From a checkpoint of a small transformer trained on Wikipedia: a variant of Muon for these matrices.
Each number is 500 + 40 x the weight over its row's rms, rounded and kept within 0 to 999. Layers, rows and columns count from 0. Numbers have three digits each. The size before them is the row's rms in percent of the matrix's.

# o: layer 5 attention output (transposed), 640x640, rms 0.103, rows 250-255, columns 576-639
# v: layer 5 attention value, 640x640, rms 0.078, rows 251-255, columns 576-639
# q: layer 5 attention query, 640x640, rms 0.067, rows 256-296, columns 576-639
# k: layer 5 attention key, 640x640, rms 0.068, rows 256-296, columns 576-639
o250 097:395465424505529601516459439450447494553484466465536606466419397500523488460561430446512533527512488435568506574398512476532478537489415478515518419497424560587513484533525514520476515533436578
v251 098:545495496426506435504512520476481488524465544485503503517473438533546477523527493528442459482537599584507506486524501518511535497523484484552451560513478467495449423485506426415512513525449470
o251 106:519495447479534501459523443439450394508507482461532484561549480541556482525539460476477543478452470489483487482484490502525516466432509528462425468532520517496512479529456512413507528482474529
v252 091:520459487527501485495506492468482441520550506536546518532559494564483497525505540542523462440482526495539506554520432426423563513481568468513499529528502570434501530435561485551525503448469527
o252 097:566525487495469517528470468545527560511574457488524472475457501481504481462450541488515533522480476472487501532457494424468528524535489490538465519460479452515557425542528449516494438526438524
v253 101:448542469512507439429525442460477485471510541505422536548538550469518505464466460443549505519502502509522482559520555520491498539531454506508436573455492417489514488433482474445469514500525469
o253 107:540497506587447511464523503477545471443474526512525464504531532424506501528480576487474534481473472466493507554525533428435467456443488533509591447496558484458515531488393514434487541498468566
v254 088:503526508528574377539509491533510477484540493426507506480515492513477549478536499540478460509494544483501465507472444424546461435484464578514486524479519449462515459556465562615450456558459563
o254 093:498521490479547430519501470589439504502487504454544412549526532456530478538430472540481526461487467488559511471555463497447519505497472568481541560552511524530519517552517522522523492571519493
v255 094:595495499538469483501458543429548519526556437497443504486552522447484446510551512500503480480466561546485500456522506500526512529508469480483496545525518466530554460491489463433517392504574512
o255 103:485464493498519532410472522530535570464524488467439490515467465541554462484513517484528464521498545521503501488414477490491493518503471546481501539494512468487526506533432548517510504448518535
q256 066:429384552466469498441511473505439489452463502512578477518521421464509461513457570528533555542449505498508469439463492425437534479537505577498550491486484497528512470392480474568497510498438470
k256 056:497498537467561550497478465552499487486475506496428506497545503479502529490509463547461500443569493548613558460468471511497500515461511439576565496511530505498501496559461434463532473469528460
q257 064:439455475555482512531520539467541527457524529465572470550428536494432472498459506498531437521534519453494542510472540508524520464515472531475483462567496605489501508539460464472491491481512415
k257 063:530592563482478427360579499540541500468526542538488504471461501510523444469492519475488556477473538508444479490490485517510518493538488507551468536468489522493459473432464502528462487517489563
q258 067:546546519443542508520483502530460459528448521483487517534559520514570501488507537499558436496445457535470465487482499424538522565461476495583496511489568477453482515482472471494513487409574508
k258 070:494473561563432471496486516469551414496552495513505487484554566459506560587520507497462492446536497529525442502529530578518489452514493495461494456535498512539462508550502475491546506479509540
q259 073:547458509504543536511466489547452463481582446500490477552563533531520460464519485532553555517538481552442503599511539477568475446510446511461469508519526585504562486485544444449511467469481523
k259 072:467456485592412560502518540435489511506516427498546524511457499573520504554563441546534474523531505524509481496516510480502514556456524499473483516482494424469515536525525520551475544459551559
q260 078:580627459473499450493606469544514524481430503480490508484538516515476491438504486512529559364573475498498483523526509494483496420549496439500479511504485564535472524510569497472464504507520480
k260 068:510541533466512530505450541590443525613456469505454542438529472462447498495529463499486528557513502539612497511480507505435492607511450470475515514455495449521569459516495428482443559527486544
q261 077:440592502495447485515565555483540568472500508498471485414460472415561530583459421542481531526503402479468452518528522516510515468486567557510546535551537514527564577476562498532471569494494518
k261 080:514445511468466577483536549497435509484441481526477520507448471548383496485461465479490525469526503494489491513486473488560516507520519520499553451527560538474385509508473524568496465519548504
q262 073:497506419486448526534499563510533571502507527501542439445487456426543457530552498582532490493454474508479492529527556514486559480486536385508433588537525451562511549498513542540471544488550532
k262 092:467515541450509495427504459554493481498434543490490502485475410558476585505482480422482454540523512442536481483455542598520482522529446533489538445498561558498428466495465477492520528555469489
q263 090:476519493454507484471504520433485526461475495489424524471455463457534537544514490539500517501504491491533528525522482578550533466475423562455537491624537554469564518495566515573483565540558507
k263 083:496524559492498543463511505559429592526410454497487438485524538541456513502499509464504534405555452405534526524537500572570479496490459479494496463480542583463460479511499475517461470553523458
q264 084:468471475531510465463478439452532495539459563548551534556544446392556481553565507490523490512450599544514459482577507495503535499536570510517538465492509472455461509510433501489522500517464504
k264 086:502479423432498578482515516484527446381450456500480439408482448484468552543573422492457485555574486518491486506487585541525532542494435445532489459486530489479462498514603477508488523516504486
q265 093:487453496550487510556446460537524477440506500540583544450496512478510454496491443489550529471487613444520504557505527488539543569481546509522532469562556493467497484446496535490471442534500554
k265 098:483545475411501505495491469516520486519420502542405415473442429502491591526546511560506502469451439522522503472486542506551423507486460452535562483462543536511548481508484477534442537506497512
q266 096:490462496536555514490452498428456547482505444512588499508571515507541483581529512499450492580521537464521590475513542548507502524432483478563461505479543467474567507557440449503467522505491494
k266 089:525432583455504494502534494493514498472471473482511450486473507572463441494520463464497473475482583610500479517451559520477419538464442526433572496436538445507556500458542496531596474451549540
q267 093:480544507475572482500495497491473543463539497510560475474512436501476412588420445503485512542596513460499517463514541483506528556521499528531536507516530506544526495463510522431454543544528542
k267 100:470538547478510567449512477437437568511555497490496499446548454539479468512519503456510489503612556472508468521519534517518548487492520483508482501462428457473465479521525533507535502498431499
q268 095:525452522512608545482588513526481466552494513497525452481507474468488454565458450478495482422535531514556523492465456463505520515520523482539451454517568503521432522490483505411514551548533559
k268 093:564515559546420596556598486490424509543534565436519415480488467507501515461454469510469512420508507444512487543477437488493501440443542559470434507555526587589477505519412504544462467578450486
q269 096:483473495496501502495526506455455442532495604540485455494515534423459531553554459465576526462497500490502488517432514480517541529575513559524498524460569506509491489495538521468518531511511517
k269 089:495544465505447488529509471488512503562500441527476547509479513494559461423526500537479474441472483470522506443490522465513477491505492546483470479506515533506528543505493531546493449485611532
q270 096:488492422439528459479529503524513482473503480472500442564472452510457540476446513569530489522482528528559453495510453433520457501579462535520552451501473521472476478507484518476509514561507479
k270 091:563498486511556435470489509543417533591463453490432507533548524486472549420525540481491448535555549437479545444517505562506475462517483559568546501492486513526503475540544459442424490499530502
q271 094:493481560541527528503440552499469484514451504478470466450545479487512563520516506460493559526553528490499561469515442510524500514511507482449474566463538474542473557467501514467470549476508520
k271 093:505481492500516477501426482416533477545482553458535505500400487494562522582533539484524482558473545529469490474513494476501526467494528535429465524648453505442484392485441511570494622523427523
q272 069:367484473571482497538501600494507482485560471515530448440431542578454519526483448501491474565506494459493545415474538504416494502506524565534590473528464487563504481460495478516468549514495497
k272 068:493492489566487515490426439504486528418510559498492521556478472501565439465599604474458526449508551489571488536517498520536481497480550501502479485482506540415450468491491511575457422480538478
q273 073:604545522465512553529520514529476480478555491500458517500568566502471558399495500534556493461538447509499493637560523456603502480460477486499448538440561574427462521556537512467519519528487506
k273 062:509524544481452468475507508523538456543521461490501505481451444484382504544473475483483468469477453571494483417448515548505507483470531503509544463488444412472507466538547545456492549467499483
q274 076:460503456580514536535483526456575527465455501545496485448460505462527492568579478524451542580451534478444499416480499512407508533540517507536553501493490369535516482479475435518532532516526482
k274 061:469507430497508512500520490518506519448516557470578488505522520515623469457515532476492506565506529464481512556541498498509484468526490437450464497458562545473531469481450465468508410466490491
q275 083:491480518485482497499465437514497470503516532475518527539516472527530476486493521512539517483436502517550484393508448488449495503497459501512528463418484430472505457523511478520536460511534508
k275 072:453536493569542519545553489522513531459565568480526509471482512460546584502517461489450453528542519437533526504495567579489522539508555479526458539521593535439544527509542461489543514502524519
q276 076:543468469552554448506503489427500405525424552538522549500572511515457511582490461500474510477545392594582468461557483452503563585523475498454540380518506438489508511538520534536495431452476538
k276 089:508519464526465486562519535500541497455562458519428505456583592465548508515521544529484516459504563522471481541478418457462507498502496503527477540539412414506559512488541485423543475476546521
q277 089:545520473441514514522536495467478504495494474484484509462470476482515535530512467525554536491608454440418535557503486546483466469494470539475495532543497540496540511472539531530466591474486507
k277 074:525510501472526533447528581586453533550419454459511467429505515509482530416485471531535509515541507576522520566556556446542479547495516445480507539469467518508529541507563458510390489513542496
q278 085:502484508474490487473563527509433462554415503481493449570414502552527452472439507488463440518496516539471526543504506498534537429545500458482498546548478540470490512507446497517499480515520480
k278 071:478535493433449556489565526540445453470502462576529549462483463560442457441539452485478567475559522496559482535478562487497507532502479518546489541504528439516509471543541426512495522467494597
q279 078:526526533455512490476475454488516459519484491538438469526517495557502544372446572478497484458496477471498600442487557514408432507447484468480468520552488464446577475480532523620506541490516502
k279 085:443548438533547471552493516470509536442518481510528495527519588513446509518513518531523476507471531475534468485535450522546464633516489524463437510436553529569548471493549436444472485495453478
q280 085:450477520440497496506529529500494470545496459476474475503486469522575523495492412494499484466417496478530475524493583544492483464538516440491518533614432538484524481511509467511479442529519492
k280 088:569439575491494535450525493498465517493496571493497481520547520522481451486513470476438507530497591495522507521440529537554512438481400546491486513574548504461417540457491484547555516484466518
q281 099:479496471509449524497513516557489489543536429490489517500562487475513485546546451520449509565564513497519506505490534534551539517484447472435485508556484503535510489488489512512575454504571477
k281 104:466495523382527556484580498496528424490444527435447477549530467483488504498548495497556492509497557476525464546490514506569580525498470492523555448516479467475441487461580438509512508486518576
q282 082:495572508492510524477556535537551469490495531442464500448558467524520517522474546446459504487575582464512482491471512529546481518513417415497500506564469500521387514503482408479553521541537463
k282 091:483533490507384495537505471454515521483579471511468406475520509526414490539592429465393476537573493569495552442461531479479500528484437496516517433458544470517589540516566521476524479501488493
q283 092:534435536563494441537477472503487457518492484536516540493449526548468503480499556487429528416398484512493530467452505456477496478487502542518485449460537525477497533461499507514523500440528552
k283 096:586515504441520515523514470509423505421528507440410424458532454521556493596511432520474527491596516517499477510513525450484459548507424564510540453473470535526465516477546439479505490474484530
q284 097:470544558383528514500461490547470547497470451539526559531538483482473576415472534483527521520562504493486517471490476529575439546477473548590585504450551501525461490496559487532453487491454512
k284 092:531571561549472570514561509524484470533492492492499524539562474551478461413538454455544452546573495597532492488472496506495536550411520430509481482504546514513411530515475416516499503458493500
q285 107:503424461500516472498573504481583548555466477530392493489473465423533445530518441464474510516533519491519510508529441483522566506529473502414546483462492557485505508460449452509462439549553454
k285 095:519528529529410526474540495570490535582480545441460466477513559480475572518463466483520500520532472474552530547519511509532461469501403485559493451468576516502519475502556508480450567563526545
q286 090:501511425398475485545569540497462499517500484458504379475509474522495502435569443503494468489527471661491466460465521542556455428526548488455587495570503507470546504487501440487511479480432446
k286 094:531468459510519452492432464505458497481525409517471490446518445506509494495536505554512480492533530577371509497505550462481525496485546439533448515587516532510538533502590493504525578475467450
q287 100:558468425469452456516409539487437439478451467444509521516470468503515482468442493478504520506510570516502540511509411539436584490490495519503462475491520433485458561517467484455473457506487560
k287 096:529483533462462581487514534473505444499493516382490538451537520499471503623549409532518474530531466501520549517448499518447542559519475464484533462437444526544474537406567514521550556464524536
q288 092:520503509497511521537523492456567476528469500494532492509396449464520518445510561509532545488516539539534552509522488491497456482489464460423525460464412515460562474517443543501471575524471454
k288 091:466533508500488442463453469450448437505478436460458588465590432548531521542482521487566537485481515516489473452466509511522539515571460512529487513405514468489451561457466546483566607543476554
q289 091:441521463572591443450467553531472510491541503475475454511542491524528478484493516453493464500526461556503493544582550517511478532463530510496439431486533525532491491475470519549450494541447514
k289 087:474514510485507478497486436493492487510497472516491512529493575466558501549424482530466547554513531520520452506543489511552528477445494514534455499465552509452499500457527560454436487488492473
q290 094:536505502508624435490500495440455567580499474494512550447551510467599462534463452493493502560455582495478551507558446525533491540459485493485433492514517454544431482517470505533414554483546464
k290 090:499514460526543463479493486479531423530558578475544546465519537551577487503474539462412547554483441524513535537489537481605492491532492521508466460524499513450538552531448510444541474465476479
q291 101:468565512497491511576489431445468491476511502432467565543537540495500527427468498414494601461575432492564465481528502501488494483437514541503452530536493461479556437470537425582525488545478512
k291 093:479553550538475468578525490473516477505527490501467560483462523445487440493567593511507489521516483503461492462425500456520516577503502598468473478545421531492475549421445474500479501547505555
q292 096:519493564535483572504499499519585593459500546492505432464473449531543580508475491533444439488483536510478491465498525494492486464469497501448462471473578513512505468482457544502531488489464575
k292 089:478569487542536559477556504463544506537481460495463502530598507556522481447549516512558425490449486521493522582503511540509475483495487527526458552519563529537526526471502487443490426530448566
q293 097:536486510455480466508475437418391481462631484538461463473515598513482466480467477528487524474506506532454481431471448475509518493496476583450490510519445500527542517405562527526559509447437458
k293 091:411513542476538422532497463560468521581499543526566500565553469411521489511464511402462548525463500474538505486487462460510464513520500522489492438516475461540426535454512461488501473490474517
q294 096:496508497533536520503521502467494545536517428480549497491508519501425535484555534512479479452483523313499531483574517513419528470537494467504453465592528460444527469517484490501477470485499560
k294 093:476500468473476532515429506452590513471539510493509484559501540479540452451448529572536510517548502492509510493492500492430465434529534542456538495505536561499537448514581469496527495413568515
q295 096:504577592436520511470522488512439515514513438540573446588550504427545505447492485490450464534497463548408502443457538446457485483498567484503429527478543473529524510478464482526518456509477536
k295 095:505463556473439491501564555504590494499484485514503548509523503466478464485473520492470543527538457562445490557524533504495492580519480523517498597555542468474427501542459428469504564533471521
q296 092:416469513470495522480513508550476542521552533537496480454490487527473454563482536483540504472490479515409484534526470524446480475502482488524462515552536548487495425520554512476456499500554488
k296 088:503548544517469515527543468507517470451474506517472484520554488476427446530531624496507460551553447396466536476482490563461520489473467557464470451475559556440516492518469561453487503522492519